From a checkpoint of a small transformer trained on Wikipedia: vocabulary 1113, LayerNorm before each block.
Each number is 50 + 10 x the weight over its row's rms, rounded and kept within 0 to 99. Layers, rows and columns count from 0. The size before them is the row's rms in percent of the matrix's.

# up: layer 4 MLP up, 192x64, rms 0.269, rows 25-77, columns 0-63
# down: layer 4 MLP down (transposed), 192x64, rms 0.224, rows 25-76, columns 0-63
up25 087:57 55 52 44 41 59 53 48 51 42 50 59 48 55 61 34 39 51 44 51 31 61 43 45 51 65 46 38 41 44 51 52 49 59 71 32 52 62 37 51 52 56 58 55 72 46 58 57 59 39 48 35 44 52 48 33 65 41 18 49 35 52 57 61
down25 090:58 61 41 46 71 39 36 51 48 44 48 41 44 59 44 56 76 56 41 68 44 40 54 45 56 47 35 36 60 50 68 57 39 47 47 59 29 60 44 47 27 45 58 48 49 51 48 58 51 48 44 64 63 56 44 43 44 54 57 41 62 63 56 67
up26 099:61 35 53 61 52 68 43 51 51 59 34 74 50 49 62 39 47 38 36 60 33 53 37 45 58 66 31 45 46 60 45 62 38 54 48 45 51 44 57 39 65 52 35 67 48 46 72 41 60 40 54 46 50 57 61 42 50 58 42 53 52 49 43 49
down26 099:52 65 48 50 67 29 65 65 49 67 61 52 71 58 50 46 35 57 42 45 54 54 67 65 50 30 36 51 54 57 48 56 52 63 58 47 53 56 42 55 41 51 60 43 41 45 44 64 54 48 42 38 62 48 54 43 52 35 46 72 37 46 57 62
up27 084:59 39 57 63 44 47 69 68 51 58 34 46 29 26 52 43 52 49 55 57 51 39 62 58 62 52 49 59 45 41 37 26 62 47 52 64 40 57 47 51 46 53 44 50 69 52 49 63 54 53 72 53 43 54 34 41 56 53 34 56 49 49 52 51
down27 086:60 42 61 45 56 40 41 52 37 49 39 53 61 69 43 76 50 39 49 33 52 53 55 56 42 40 46 48 42 53 59 54 74 46 55 55 51 60 41 51 44 56 53 43 60 38 47 40 45 70 48 62 43 47 50 64 36 59 51 35 38 51 72 66
up28 088:39 45 51 50 49 54 45 54 50 70 67 59 44 48 51 33 46 64 51 45 63 62 59 30 60 60 52 36 28 51 68 45 61 32 54 37 40 47 67 50 47 57 46 48 54 68 55 35 38 48 57 46 51 41 57 51 56 45 55 53 48 50 75 57
down28 100:43 53 42 43 57 45 69 48 62 57 44 59 66 55 52 60 48 50 54 36 46 57 37 51 54 50 72 46 51 46 48 66 41 42 42 51 46 46 46 39 71 46 66 41 48 43 62 76 49 61 46 31 47 42 38 64 44 67 49 43 52 56 29 40
up29 114:53 61 37 53 32 57 47 46 49 38 61 67 41 63 58 53 30 45 44 55 50 44 64 31 53 51 52 42 57 56 49 46 60 43 49 58 40 52 35 31 61 52 60 42 72 52 60 43 51 54 56 46 53 50 46 57 49 43 24 29 37 59 41 40
down29 107:48 34 52 58 47 46 43 60 36 54 48 47 36 57 52 58 50 49 48 54 69 63 58 62 44 39 46 50 59 45 50 55 56 53 38 50 50 64 47 49 24 31 44 66 46 44 41 63 53 23 51 64 39 47 25 46 58 55 61 60 49 59 65 49
up30 115:45 42 49 47 49 47 45 48 50 61 40 59 39 48 54 50 44 27 56 62 55 43 37 41 55 66 47 35 58 61 40 55 49 58 51 38 62 54 82 53 47 52 42 63 36 53 44 52 58 59 39 46 60 28 53 58 53 62 59 61 59 30 50 34
down30 120:46 56 74 48 42 37 59 47 50 53 52 50 59 41 48 34 43 53 44 31 49 57 39 52 64 57 44 52 64 48 48 59 55 52 57 69 66 43 66 33 46 35 53 65 47 42 52 37 34 49 65 47 38 41 31 51 63 39 44 52 68 52 59 43
up31 106:42 33 34 77 47 56 46 38 65 57 45 58 49 54 58 55 40 58 61 39 32 49 50 47 48 52 43 51 55 55 38 58 55 55 40 37 44 47 44 68 51 61 45 42 34 55 47 53 42 21 46 53 55 52 69 64 54 67 53 43 58 58 60 56
down31 085:45 60 26 53 47 56 56 42 49 52 36 45 48 69 36 72 52 49 44 41 43 49 54 48 49 62 38 57 48 50 50 64 48 40 65 52 38 30 66 58 42 59 49 44 51 36 47 53 57 63 58 40 68 70 53 44 55 66 55 41 35 52 58 41
up32 104:57 54 54 57 46 51 54 57 54 52 50 46 54 48 41 35 61 48 57 70 52 37 50 39 50 45 16 40 52 47 40 52 45 50 47 56 53 54 28 66 71 48 48 59 45 45 37 47 44 43 59 72 58 57 53 43 36 35 33 38 50 33 51 48
down32 094:50 62 56 66 54 42 54 52 22 54 46 49 45 55 46 45 46 36 69 49 56 45 43 44 56 37 49 38 47 58 65 49 34 58 49 51 31 44 65 53 56 42 35 65 46 54 32 55 50 52 62 41 42 59 44 48 63 69 46 27 43 61 48 42
up33 103:43 63 44 52 47 70 59 39 29 54 33 50 38 43 52 46 35 36 55 55 44 67 49 54 50 44 44 40 55 40 32 53 46 47 51 36 25 61 39 48 55 59 49 56 62 53 39 48 50 66 31 51 39 50 48 48 51 69 58 52 49 33 50 42
down33 104:61 47 65 53 37 43 39 34 53 37 47 42 45 56 62 35 51 59 31 52 59 47 52 33 51 55 44 57 45 65 55 43 47 47 46 54 64 30 76 58 55 45 52 36 36 70 57 53 41 47 57 50 53 62 57 47 69 47 47 48 57 53 34 41
up34 097:56 48 50 48 55 56 45 33 47 40 34 49 55 40 71 47 62 55 66 60 43 48 49 57 61 42 26 54 32 44 55 37 52 42 55 58 68 59 50 56 30 49 40 49 50 54 44 53 38 63 20 53 60 38 51 51 54 52 50 44 35 46 59 45
down34 111:46 45 44 51 52 42 62 60 46 37 61 52 48 51 37 45 44 54 41 36 61 51 72 70 53 56 47 37 49 51 25 43 50 63 67 41 65 51 39 66 63 52 49 52 47 52 60 53 50 56 57 46 60 61 44 45 41 52 29 49 73 45 31 55
up35 105:37 50 56 40 56 48 49 39 34 50 58 47 23 53 56 52 50 53 50 54 44 55 20 51 41 61 38 58 47 41 53 46 57 49 43 52 63 46 59 42 53 49 54 52 46 74 34 47 51 69 39 46 56 50 40 45 20 47 46 35 50 54 62 53
down35 112:78 52 36 55 55 62 47 42 44 60 33 43 51 55 58 53 42 51 63 72 51 55 69 46 39 53 47 41 31 35 48 61 48 55 35 50 50 59 59 36 47 48 51 52 52 30 37 47 42 48 41 37 53 42 59 59 47 59 52 64 40 68 57 52
up36 109:42 38 56 35 60 70 42 42 53 52 40 59 45 40 45 38 58 51 67 55 45 45 56 34 60 49 47 49 47 65 58 54 57 63 53 52 50 37 53 54 47 44 39 86 38 63 54 48 57 46 43 60 50 47 44 59 69 61 59 45 70 41 56 52
down36 107:53 57 55 41 58 45 52 64 68 28 68 48 52 45 43 36 70 51 48 50 48 57 37 50 47 31 54 52 52 54 52 60 47 62 35 59 64 62 66 40 45 32 49 48 51 56 53 43 55 42 53 37 46 60 58 46 68 57 51 30 57 42 41 30
up37 114:70 43 52 49 67 54 42 59 41 43 59 34 49 38 55 69 61 61 53 67 55 48 38 35 43 47 53 44 45 46 55 54 52 27 57 50 56 68 47 52 24 59 29 54 55 42 42 32 54 52 44 36 54 55 50 42 55 47 67 43 53 42 49 45
down37 115:45 57 49 59 61 62 48 40 51 55 44 23 44 50 50 73 68 36 57 40 41 75 50 32 65 48 54 50 48 70 48 43 53 43 43 55 51 55 57 25 50 49 51 61 42 46 50 42 60 59 40 65 48 46 63 52 44 50 43 48 47 58 40 58
up38 089:58 40 36 52 50 41 35 40 38 29 42 47 54 57 52 56 64 55 43 41 42 64 57 35 48 38 52 45 53 38 57 64 36 38 48 47 45 65 48 61 49 61 40 56 47 72 51 39 57 40 49 67 53 45 35 50 56 51 44 37 76 62 45 51
down38 090:50 61 42 48 43 51 55 71 60 45 55 50 45 65 60 47 66 49 29 43 33 32 51 53 34 64 51 60 58 42 38 47 40 43 55 48 39 52 43 49 48 39 50 35 39 46 55 59 63 70 49 45 48 60 72 37 42 60 68 55 40 48 53 55
up39 093:39 60 66 60 48 56 24 60 58 72 59 77 64 42 43 43 38 51 43 40 59 55 47 58 56 48 51 36 63 46 41 42 45 47 69 57 42 45 58 51 62 55 57 46 47 53 58 40 55 45 37 54 51 55 52 65 34 57 50 30 50 50 51 53
down39 083:51 71 43 45 58 50 61 43 56 45 39 42 48 55 59 51 37 60 28 38 49 58 54 41 22 59 54 48 68 46 46 53 23 50 48 37 52 48 36 58 41 57 53 50 41 37 71 53 62 62 54 36 58 61 45 54 49 45 48 54 57 46 60 42
up40 098:53 52 58 48 66 72 56 59 38 51 52 65 31 51 47 60 67 47 65 36 43 43 37 32 34 44 54 42 51 49 53 38 54 49 37 52 47 45 39 36 47 52 42 51 41 57 56 44 48 39 48 39 70 39 59 51 55 69 46 72 53 50 37 55
down40 091:61 58 54 62 62 60 51 48 58 59 35 67 52 51 42 44 59 58 55 54 39 55 48 70 46 39 42 60 37 57 25 45 60 50 49 57 51 42 46 60 39 33 55 51 58 53 48 61 56 66 51 59 44 31 42 53 59 32 40 27 42 40 50 59
up41 096:47 48 39 49 27 69 59 49 49 58 63 61 50 60 64 44 47 52 75 35 39 56 49 50 30 38 58 55 46 49 36 47 65 52 48 58 47 39 42 49 60 67 52 46 47 73 55 46 39 40 46 37 63 43 42 61 55 51 53 40 52 56 59 61
down41 091:38 37 52 59 39 38 56 58 55 74 45 41 59 48 33 49 45 40 45 44 57 29 48 51 45 70 56 56 53 63 44 57 64 47 36 48 36 60 52 56 44 57 49 36 33 50 51 55 61 42 32 43 40 63 43 52 67 67 51 63 55 56 57 53
up42 096:60 63 56 57 36 37 53 49 53 48 32 48 56 49 50 68 45 47 53 52 48 62 53 30 52 56 73 34 42 68 56 69 47 56 56 66 43 49 48 63 46 43 48 42 48 69 50 33 37 45 39 56 41 44 54 54 50 42 36 60 51 35 64 60
down42 087:38 34 38 36 46 46 50 43 47 55 47 39 47 57 42 60 38 45 48 55 47 52 73 46 49 49 48 80 56 55 50 40 47 38 60 41 68 48 48 40 41 64 73 63 53 52 67 51 57 58 42 47 46 62 64 51 66 46 43 49 49 46 40 68
up43 103:43 59 50 59 53 57 45 48 54 60 42 51 37 46 39 61 54 50 44 50 55 54 34 33 37 51 54 65 49 47 56 33 65 62 52 39 58 53 42 50 47 54 13 40 35 55 63 50 62 52 42 54 54 27 50 60 36 50 36 54 47 47 65 56
down43 112:40 61 34 56 68 53 55 41 47 47 60 50 45 67 64 45 52 56 58 47 57 60 50 32 41 44 51 51 57 60 52 51 50 43 48 43 36 52 58 57 58 43 61 36 49 53 38 55 64 34 49 42 75 48 35 43 70 38 37 56 56 45 75 59
up44 091:53 49 48 43 49 64 60 52 49 42 36 49 43 46 53 60 41 59 62 50 50 36 66 42 41 53 59 68 44 63 78 41 57 50 50 50 53 64 39 64 46 59 44 59 38 56 52 48 33 28 43 35 43 53 66 42 42 65 39 60 45 50 34 50
down44 086:38 45 43 63 55 52 37 36 44 54 52 45 36 52 48 42 57 57 45 66 49 62 54 55 43 57 48 36 44 36 29 56 37 48 43 41 47 29 53 44 44 45 57 50 57 38 47 47 48 59 50 63 59 53 36 46 57 47 71 59 52 51 89 50
up45 095:41 50 50 59 55 48 31 36 54 41 41 52 51 54 48 45 48 58 54 34 44 68 48 64 69 54 34 46 66 39 48 37 57 51 47 59 67 49 35 50 56 51 42 36 49 57 50 60 46 55 34 72 62 58 33 44 51 41 31 60 52 56 48 32
down45 092:40 50 43 57 55 57 39 54 57 66 56 49 65 49 39 55 48 59 52 54 85 52 48 38 53 58 59 51 28 40 54 30 54 63 46 46 60 44 45 54 48 38 54 61 55 63 47 55 46 49 50 47 42 53 45 26 63 49 38 48 66 54 34 37
up46 104:41 56 40 46 63 44 52 45 62 42 50 31 48 49 56 69 57 45 54 64 54 34 50 71 61 32 30 49 79 40 55 39 64 47 50 60 43 45 65 49 59 54 44 44 52 44 46 36 37 54 56 57 45 56 48 51 39 34 54 51 39 48 50 38
down46 095:64 62 47 53 48 35 37 47 47 42 54 49 35 45 62 53 52 42 53 55 60 47 54 43 47 49 46 53 61 62 39 55 53 71 48 68 52 29 51 30 54 52 59 55 30 49 64 46 67 45 51 46 53 50 27 39 64 34 61 61 58 65 42 53
up47 101:50 44 37 47 54 58 51 31 26 52 54 58 56 51 42 48 58 38 46 42 82 43 51 53 66 48 53 57 67 40 60 32 53 48 52 54 50 46 63 62 64 60 53 41 63 45 68 47 62 45 60 38 59 45 63 51 46 47 50 47 60 43 67 53
down47 106:45 60 39 53 38 45 52 62 64 55 43 44 48 44 70 47 67 54 52 54 48 50 27 51 45 53 56 40 41 44 43 48 50 32 46 48 55 49 57 23 73 52 45 64 58 49 49 51 26 46 62 73 60 44 45 54 61 58 44 56 57 53 49 37
up48 094:43 61 46 40 32 54 50 52 61 40 37 69 57 51 36 31 60 63 58 53 57 43 67 45 62 42 56 59 34 47 42 41 45 40 50 39 41 48 58 45 42 47 49 60 41 58 50 34 51 40 33 51 54 18 52 60 38 49 41 56 53 44 54 57
down48 096:45 46 35 50 48 42 51 52 56 40 46 54 46 51 62 53 47 46 38 53 45 40 67 58 45 46 73 48 33 38 49 33 60 33 63 47 61 65 62 53 49 66 65 25 37 50 48 67 41 55 50 45 36 53 52 45 48 55 50 54 43 42 73 46
up49 093:41 31 42 66 30 60 56 50 31 55 47 42 61 51 53 38 53 55 57 57 60 50 40 50 63 64 44 47 49 58 42 47 55 71 49 34 54 22 47 35 51 43 41 61 59 58 46 30 65 47 40 56 43 45 50 47 45 46 58 61 57 64 51 57
down49 090:49 65 29 50 57 57 39 73 56 50 56 37 48 44 35 57 63 40 34 50 47 42 43 50 57 49 45 39 60 56 60 55 53 32 38 48 34 60 52 41 45 68 56 43 51 50 59 57 36 42 45 54 70 46 54 57 61 52 54 56 45 34 74 43
up50 123:46 51 43 40 41 75 40 48 50 43 59 55 60 33 50 64 46 53 32 27 53 42 43 41 43 60 58 51 48 62 46 56 55 45 38 57 63 52 55 52 50 51 40 45 37 56 39 34 57 50 57 65 52 29 54 45 48 72 37 43 66 45 41 60
down50 100:40 54 41 56 58 48 49 55 66 57 37 50 66 49 60 50 62 41 44 52 40 67 58 61 66 29 44 45 27 73 76 36 42 60 38 56 51 47 50 47 51 62 54 54 54 60 38 56 51 56 47 56 40 54 46 43 57 36 52 48 42 41 38 39
up51 088:55 59 59 44 39 43 52 51 51 48 70 55 56 62 51 58 56 51 58 26 60 53 59 39 38 51 50 52 41 57 61 48 46 45 35 42 66 57 38 40 60 57 48 72 47 53 57 47 47 32 35 59 64 33 54 39 63 67 67 48 61 55 37 44
down51 089:58 43 50 55 42 50 52 62 60 66 36 51 43 38 57 50 55 61 51 51 47 46 27 61 50 48 38 63 55 55 37 55 56 47 51 48 54 67 43 44 45 39 57 46 68 54 49 38 56 71 80 36 50 60 52 43 40 46 53 58 68 54 44 72
up52 106:29 63 49 49 41 32 34 45 46 49 40 57 54 46 52 34 51 40 63 50 55 62 70 45 45 45 51 56 51 41 47 39 58 55 51 45 48 40 43 45 47 61 40 63 76 56 57 31 48 44 37 45 52 39 36 68 63 54 50 47 34 61 57 40
down52 098:59 37 61 58 50 42 44 62 43 55 70 48 51 50 57 48 45 46 61 44 51 44 46 61 48 59 58 60 44 56 61 82 73 50 53 48 34 47 41 33 66 54 48 46 43 39 34 42 60 55 39 58 54 61 40 48 31 63 42 45 60 41 51 40
up53 108:48 31 53 41 31 55 46 45 37 47 55 37 45 50 51 53 53 44 44 32 43 61 45 38 63 50 39 58 41 47 54 64 48 56 34 39 47 71 61 45 47 45 62 40 71 43 49 65 46 61 51 55 54 34 61 54 25 48 35 62 51 50 54 59
down53 128:56 47 62 51 56 21 47 60 52 50 53 44 46 48 45 40 36 56 52 56 56 42 42 59 58 56 53 43 47 57 55 57 76 61 73 52 29 57 60 42 43 54 47 42 35 38 51 55 61 74 51 48 44 43 31 57 44 47 48 31 48 48 49 51
up54 090:42 46 52 47 62 56 56 73 56 43 42 48 36 52 58 69 53 55 54 49 54 52 45 52 34 63 55 54 74 50 42 42 43 37 61 58 39 71 41 49 46 55 44 74 67 42 47 50 37 50 43 40 68 57 54 50 58 56 37 64 55 55 52 38
down54 078:43 55 26 52 48 47 44 43 44 68 64 47 53 54 53 46 46 48 43 55 47 45 36 39 49 63 56 58 44 36 43 65 60 65 48 48 48 39 54 30 48 41 59 39 33 54 58 61 68 56 31 36 61 52 49 55 45 53 68 42 42 36 69 58
up55 110:48 43 52 66 27 47 59 41 50 45 40 47 54 64 54 67 51 49 51 44 48 52 57 54 58 50 28 69 57 55 40 47 69 39 42 73 44 64 46 48 55 59 56 49 44 65 47 42 63 42 42 40 61 51 39 25 59 55 48 37 63 49 55 44
down55 102:26 39 38 44 45 40 50 47 61 51 36 41 65 76 47 74 64 43 67 51 49 60 44 42 35 58 59 39 54 61 35 48 50 38 53 43 44 51 43 38 65 63 53 55 44 43 55 70 52 56 55 40 48 48 46 45 45 46 58 57 51 58 52 45
up56 115:46 57 48 67 53 42 54 49 52 51 70 68 48 48 58 36 53 63 47 36 61 67 50 36 43 49 43 61 51 46 52 40 74 67 48 52 54 32 65 69 52 61 56 49 49 61 66 53 55 42 60 40 54 56 64 69 42 42 48 36 51 55 56 45
down56 118:46 56 53 65 40 50 66 52 62 61 38 65 61 48 39 44 29 45 52 38 62 47 56 49 41 49 50 32 32 42 34 49 55 51 43 47 41 38 60 59 61 56 53 40 63 45 54 46 59 72 52 50 51 47 37 39 44 65 36 27 54 59 60 52
up57 101:52 49 50 44 63 48 47 52 47 50 61 51 57 76 38 42 59 38 37 42 58 51 49 59 69 54 39 53 55 43 54 36 29 36 58 53 59 58 47 52 67 72 51 49 56 35 66 38 37 33 47 46 64 52 43 43 58 47 46 56 52 39 67 45
down57 112:44 55 30 38 49 21 55 53 53 61 48 52 26 56 70 54 52 39 49 38 42 39 41 50 62 53 48 66 60 52 40 38 56 47 42 39 53 56 57 51 57 41 40 56 39 42 40 43 50 56 57 49 47 62 51 66 37 68 39 53 42 68 58 47
up58 099:56 53 41 56 47 42 48 40 52 40 55 54 52 41 71 59 30 69 57 57 46 58 40 56 53 56 35 62 51 51 58 49 45 37 50 65 48 52 41 36 41 36 43 58 59 48 41 61 49 51 51 63 63 29 52 58 25 40 34 69 46 51 62 46
down58 109:47 40 49 45 38 53 35 52 39 48 44 52 58 39 33 37 40 52 53 49 61 40 67 72 44 40 46 52 37 36 52 54 49 49 58 34 57 61 65 65 46 47 51 40 55 59 50 57 34 46 69 64 40 54 62 53 63 56 68 49 63 54 56 68
up59 115:42 55 47 49 74 65 67 39 57 49 62 54 42 31 42 40 46 40 48 50 42 62 40 57 35 33 63 50 46 51 43 53 46 56 47 44 68 62 53 61 32 61 51 56 61 50 42 39 35 54 49 54 55 52 44 57 28 38 56 39 68 51 54 60
down59 111:37 35 53 34 52 42 52 62 46 51 61 41 56 60 33 68 62 41 49 55 61 41 39 39 52 51 54 64 60 53 17 41 53 42 49 42 59 47 53 52 55 35 49 44 53 58 69 60 49 64 43 51 54 35 38 43 64 56 38 47 55 47 58 61
up60 087:64 38 56 44 54 55 70 47 68 31 40 34 54 62 43 32 40 51 50 64 48 45 55 52 52 45 45 53 45 56 53 49 56 57 39 53 60 53 41 69 43 57 39 57 47 56 51 34 51 49 75 61 34 35 44 36 65 67 47 54 43 55 54 60
down60 091:44 58 50 36 51 56 46 47 59 65 49 50 41 66 57 46 62 70 40 38 42 55 51 51 40 62 37 61 39 39 50 51 50 34 33 41 48 53 38 41 55 53 59 39 58 62 37 64 72 61 55 66 61 57 52 36 47 32 41 57 50 43 54 66
up61 079:48 61 56 40 38 36 64 56 32 62 39 23 42 60 62 50 53 48 58 39 52 40 61 55 75 55 53 54 53 48 58 47 58 36 47 52 56 72 52 52 63 34 47 46 50 65 44 36 37 36 40 51 53 56 48 47 54 50 47 60 47 49 32 51
down61 094:61 43 43 40 48 58 48 34 40 62 53 44 62 29 48 47 31 65 42 52 53 52 53 51 49 51 54 61 69 56 58 49 53 65 65 49 62 42 47 40 32 50 48 53 40 49 60 47 61 33 60 43 50 61 24 69 47 41 42 64 47 53 35 53
up62 087:44 56 59 38 54 40 50 43 75 48 46 48 51 52 55 46 36 50 61 44 63 51 56 51 42 60 53 62 44 29 56 32 76 44 41 51 41 67 55 70 60 47 45 36 68 62 38 53 60 49 52 47 51 49 46 42 30 42 52 67 54 55 51 51
down62 092:48 58 47 54 38 46 51 68 45 53 35 52 55 61 45 48 43 46 33 53 43 60 55 31 26 57 40 43 55 53 40 56 35 54 51 42 31 44 40 51 69 63 44 50 41 42 58 62 53 42 45 45 53 79 49 64 56 71 50 44 58 53 48 47
up63 118:73 52 41 55 39 69 45 51 33 41 27 57 48 44 61 61 64 59 55 41 58 50 34 44 36 38 34 52 51 59 45 52 47 44 52 48 49 45 60 48 46 48 51 52 42 39 53 45 60 38 42 44 59 55 50 46 50 65 31 31 59 37 71 44
down63 110:44 51 28 58 38 67 33 40 47 55 48 43 60 53 46 54 68 73 39 50 57 54 61 56 50 38 48 59 60 51 43 59 44 48 41 44 58 54 63 45 44 59 68 37 48 45 46 81 49 54 47 50 46 48 52 47 50 49 46 38 48 28 68 44
up64 108:53 61 65 62 55 52 55 38 46 57 38 57 54 15 63 40 55 38 65 45 59 61 50 60 56 63 52 60 40 50 45 50 60 54 40 41 53 48 57 39 47 71 38 64 50 47 54 44 57 53 45 54 61 40 31 48 56 49 74 53 40 44 51 58
down64 115:36 52 42 49 49 31 53 49 53 55 64 45 35 63 54 30 57 63 27 48 53 27 48 39 42 46 43 46 51 43 53 44 54 72 59 65 41 51 43 45 41 40 42 50 50 58 43 43 73 54 63 43 62 50 52 61 55 55 47 48 53 62 32 41
up65 121:51 56 77 61 56 39 40 55 70 56 46 44 53 60 42 40 68 51 68 49 41 58 47 55 49 45 60 52 39 34 43 55 66 53 34 52 52 44 48 77 43 66 47 57 53 45 46 39 41 54 50 42 39 46 47 47 52 46 45 36 43 31 58 62
down65 137:46 48 43 58 46 40 50 46 53 36 32 46 43 58 49 47 58 49 55 33 62 54 58 43 36 55 34 62 67 50 38 37 46 53 73 65 47 46 50 62 71 37 50 51 55 50 41 50 55 67 65 47 32 57 66 45 51 31 52 44 59 38 47 62
up66 099:50 47 45 52 41 44 33 36 58 17 67 39 40 72 43 44 50 50 44 42 44 53 64 52 48 32 36 40 60 48 56 47 55 51 55 61 55 50 42 51 48 40 67 64 69 61 50 50 56 58 53 56 43 44 50 47 57 51 36 49 29 46 43 45
down66 087:64 45 42 43 51 37 46 61 40 59 38 44 55 60 42 50 60 42 63 60 55 43 34 57 55 55 57 51 55 38 62 33 60 52 50 36 43 35 60 34 55 58 56 58 54 33 43 51 50 66 34 36 34 50 68 40 48 50 58 45 65 63 69 52
up67 090:34 51 34 72 55 33 40 60 46 67 61 36 58 46 46 57 36 50 60 48 48 50 44 27 53 65 47 49 53 54 65 55 62 46 47 42 63 52 33 69 56 57 44 50 38 57 49 56 56 45 37 54 38 45 63 62 41 38 48 38 53 45 51 37
down67 097:34 50 33 66 52 38 54 66 60 56 51 47 37 42 44 39 71 43 46 47 33 53 48 32 43 53 61 47 65 48 55 63 56 55 61 69 48 32 55 35 45 59 62 58 47 44 61 68 49 53 55 48 58 49 63 57 44 56 68 43 48 60 56 55
up68 101:47 55 44 53 49 66 58 40 44 34 49 50 40 49 49 44 73 72 39 49 50 53 56 42 41 50 52 61 34 64 56 59 71 57 55 61 56 55 52 48 42 64 42 64 66 45 65 55 49 32 37 52 48 46 40 35 67 54 65 31 44 49 47 51
down68 088:61 47 36 55 50 42 38 61 42 46 36 28 55 50 50 58 54 51 62 59 48 49 64 67 60 53 54 67 76 50 43 53 38 61 39 52 53 49 51 40 34 23 53 51 50 38 48 54 69 53 64 57 45 45 47 50 42 61 38 56 54 54 66 57
up69 094:51 47 66 48 43 53 57 37 68 50 57 45 53 34 66 54 45 40 61 51 29 56 54 46 45 48 43 40 45 55 68 20 57 49 64 61 64 53 47 52 51 68 31 54 58 48 39 68 49 58 59 39 46 53 51 41 50 53 54 40 60 57 40 37
down69 085:49 47 39 48 52 54 56 51 37 48 49 44 43 74 54 51 58 47 49 59 52 53 41 46 46 55 35 48 65 43 34 65 61 51 50 29 47 42 49 42 54 56 78 56 39 40 45 38 64 36 25 52 63 67 43 50 53 43 57 39 53 42 66 47
up70 091:51 57 44 56 43 56 35 56 51 41 72 37 54 42 52 69 63 57 54 46 33 49 51 36 47 55 62 43 40 52 51 61 58 54 60 47 48 61 41 53 40 60 33 46 56 64 45 63 54 45 31 70 56 46 58 68 48 51 37 52 40 41 50 25
down70 102:37 48 45 51 42 50 49 43 42 56 47 55 48 50 28 55 42 32 59 50 40 47 52 60 50 46 67 36 41 42 45 42 74 57 71 42 63 48 68 65 53 45 49 50 49 30 48 59 54 51 49 43 43 57 45 30 50 54 64 39 45 44 42 75
up71 082:58 47 37 37 45 53 63 58 59 53 39 60 34 56 47 48 63 45 53 29 64 50 63 68 57 59 62 45 29 42 57 53 51 51 42 45 62 44 51 49 64 51 43 53 52 57 44 22 50 50 46 52 49 53 51 35 34 66 45 46 76 42 40 53
down71 090:54 57 68 54 49 29 60 51 49 56 66 42 66 44 51 27 35 46 52 55 40 48 67 43 44 51 51 61 41 55 35 49 55 56 59 55 42 52 45 57 30 55 43 45 49 44 49 66 76 60 53 31 51 49 68 34 46 49 42 48 57 56 53 45
up72 105:48 51 45 45 52 59 59 31 60 65 71 70 43 48 36 60 42 47 61 53 36 45 46 46 53 53 50 41 85 39 44 58 52 40 60 40 54 44 57 35 50 49 61 51 67 60 42 48 63 53 49 41 42 50 54 61 45 56 33 63 43 52 53 43
down72 102:63 37 37 57 49 61 43 56 43 57 57 62 48 43 56 50 56 54 40 40 44 49 75 56 28 45 54 60 44 50 73 51 53 46 45 53 54 40 56 51 35 35 50 46 60 45 46 28 47 70 53 51 42 70 59 50 38 56 65 52 50 35 47 63
up73 124:56 52 49 54 51 46 48 56 53 54 40 45 30 56 53 43 50 50 51 54 54 57 38 51 66 66 18 49 31 49 46 49 44 32 35 60 74 46 62 76 39 45 50 50 49 42 58 45 64 53 48 56 63 41 49 54 32 64 58 45 44 49 49 47
down73 141:49 48 63 44 70 34 69 49 35 45 51 33 43 58 47 66 39 55 58 59 47 55 47 46 47 57 51 54 51 47 53 51 50 44 47 56 59 20 71 68 40 53 53 61 34 50 47 36 59 55 67 40 45 33 50 48 45 58 48 50 55 53 44 34
up74 101:43 50 49 78 43 48 41 62 60 57 71 46 52 61 49 60 48 46 54 50 51 29 58 50 62 42 44 40 60 34 46 63 44 48 56 55 69 32 39 55 54 47 57 52 43 62 49 27 53 57 43 56 49 43 50 60 60 50 55 31 47 39 64 34
down74 109:50 43 39 33 44 46 66 42 54 83 54 59 43 59 50 48 54 45 40 52 52 42 35 53 44 58 39 59 53 43 39 56 47 52 43 41 37 59 63 38 31 55 50 58 31 46 41 45 52 57 58 66 67 55 54 61 42 45 53 41 27 54 54 47
up75 074:60 32 52 44 36 44 65 35 42 34 70 48 41 40 46 45 53 55 32 47 42 45 46 52 41 40 58 35 63 59 55 44 38 50 31 62 50 63 56 35 52 50 73 41 59 64 39 56 47 57 49 52 63 59 50 39 47 49 56 64 51 50 57 34
down75 075:49 51 43 63 60 35 39 51 44 64 48 46 55 78 56 48 52 57 61 65 54 49 54 40 44 35 45 48 34 48 25 55 29 41 67 55 59 57 45 65 39 62 56 49 39 55 40 35 56 50 46 50 54 54 50 34 65 43 58 50 57 61 48 60
up76 098:44 56 56 44 45 61 50 64 60 39 55 50 39 64 55 67 54 47 63 53 62 41 53 32 66 42 58 32 35 44 43 46 34 52 55 42 57 40 70 63 40 44 53 27 53 50 62 53 71 46 58 58 46 52 48 43 53 42 42 63 37 47 64 53
down76 098:70 58 47 67 49 42 58 51 48 63 49 47 53 41 67 45 45 47 39 51 48 68 62 51 56 43 47 45 63 59 58 57 47 55 48 40 55 57 37 54 26 58 51 52 40 47 38 31 64 50 67 60 57 63 51 59 47 51 47 57 51 68 31 30
up77 112:44 45 44 63 70 69 43 52 51 52 46 49 47 55 28 63 70 54 38 56 74 48 54 52 56 42 53 54 45 57 35 56 45 41 50 53 57 47 54 69 40 57 37 52 34 47 52 27 56 50 52 38 41 39 45 60 59 66 57 46 66 58 44 55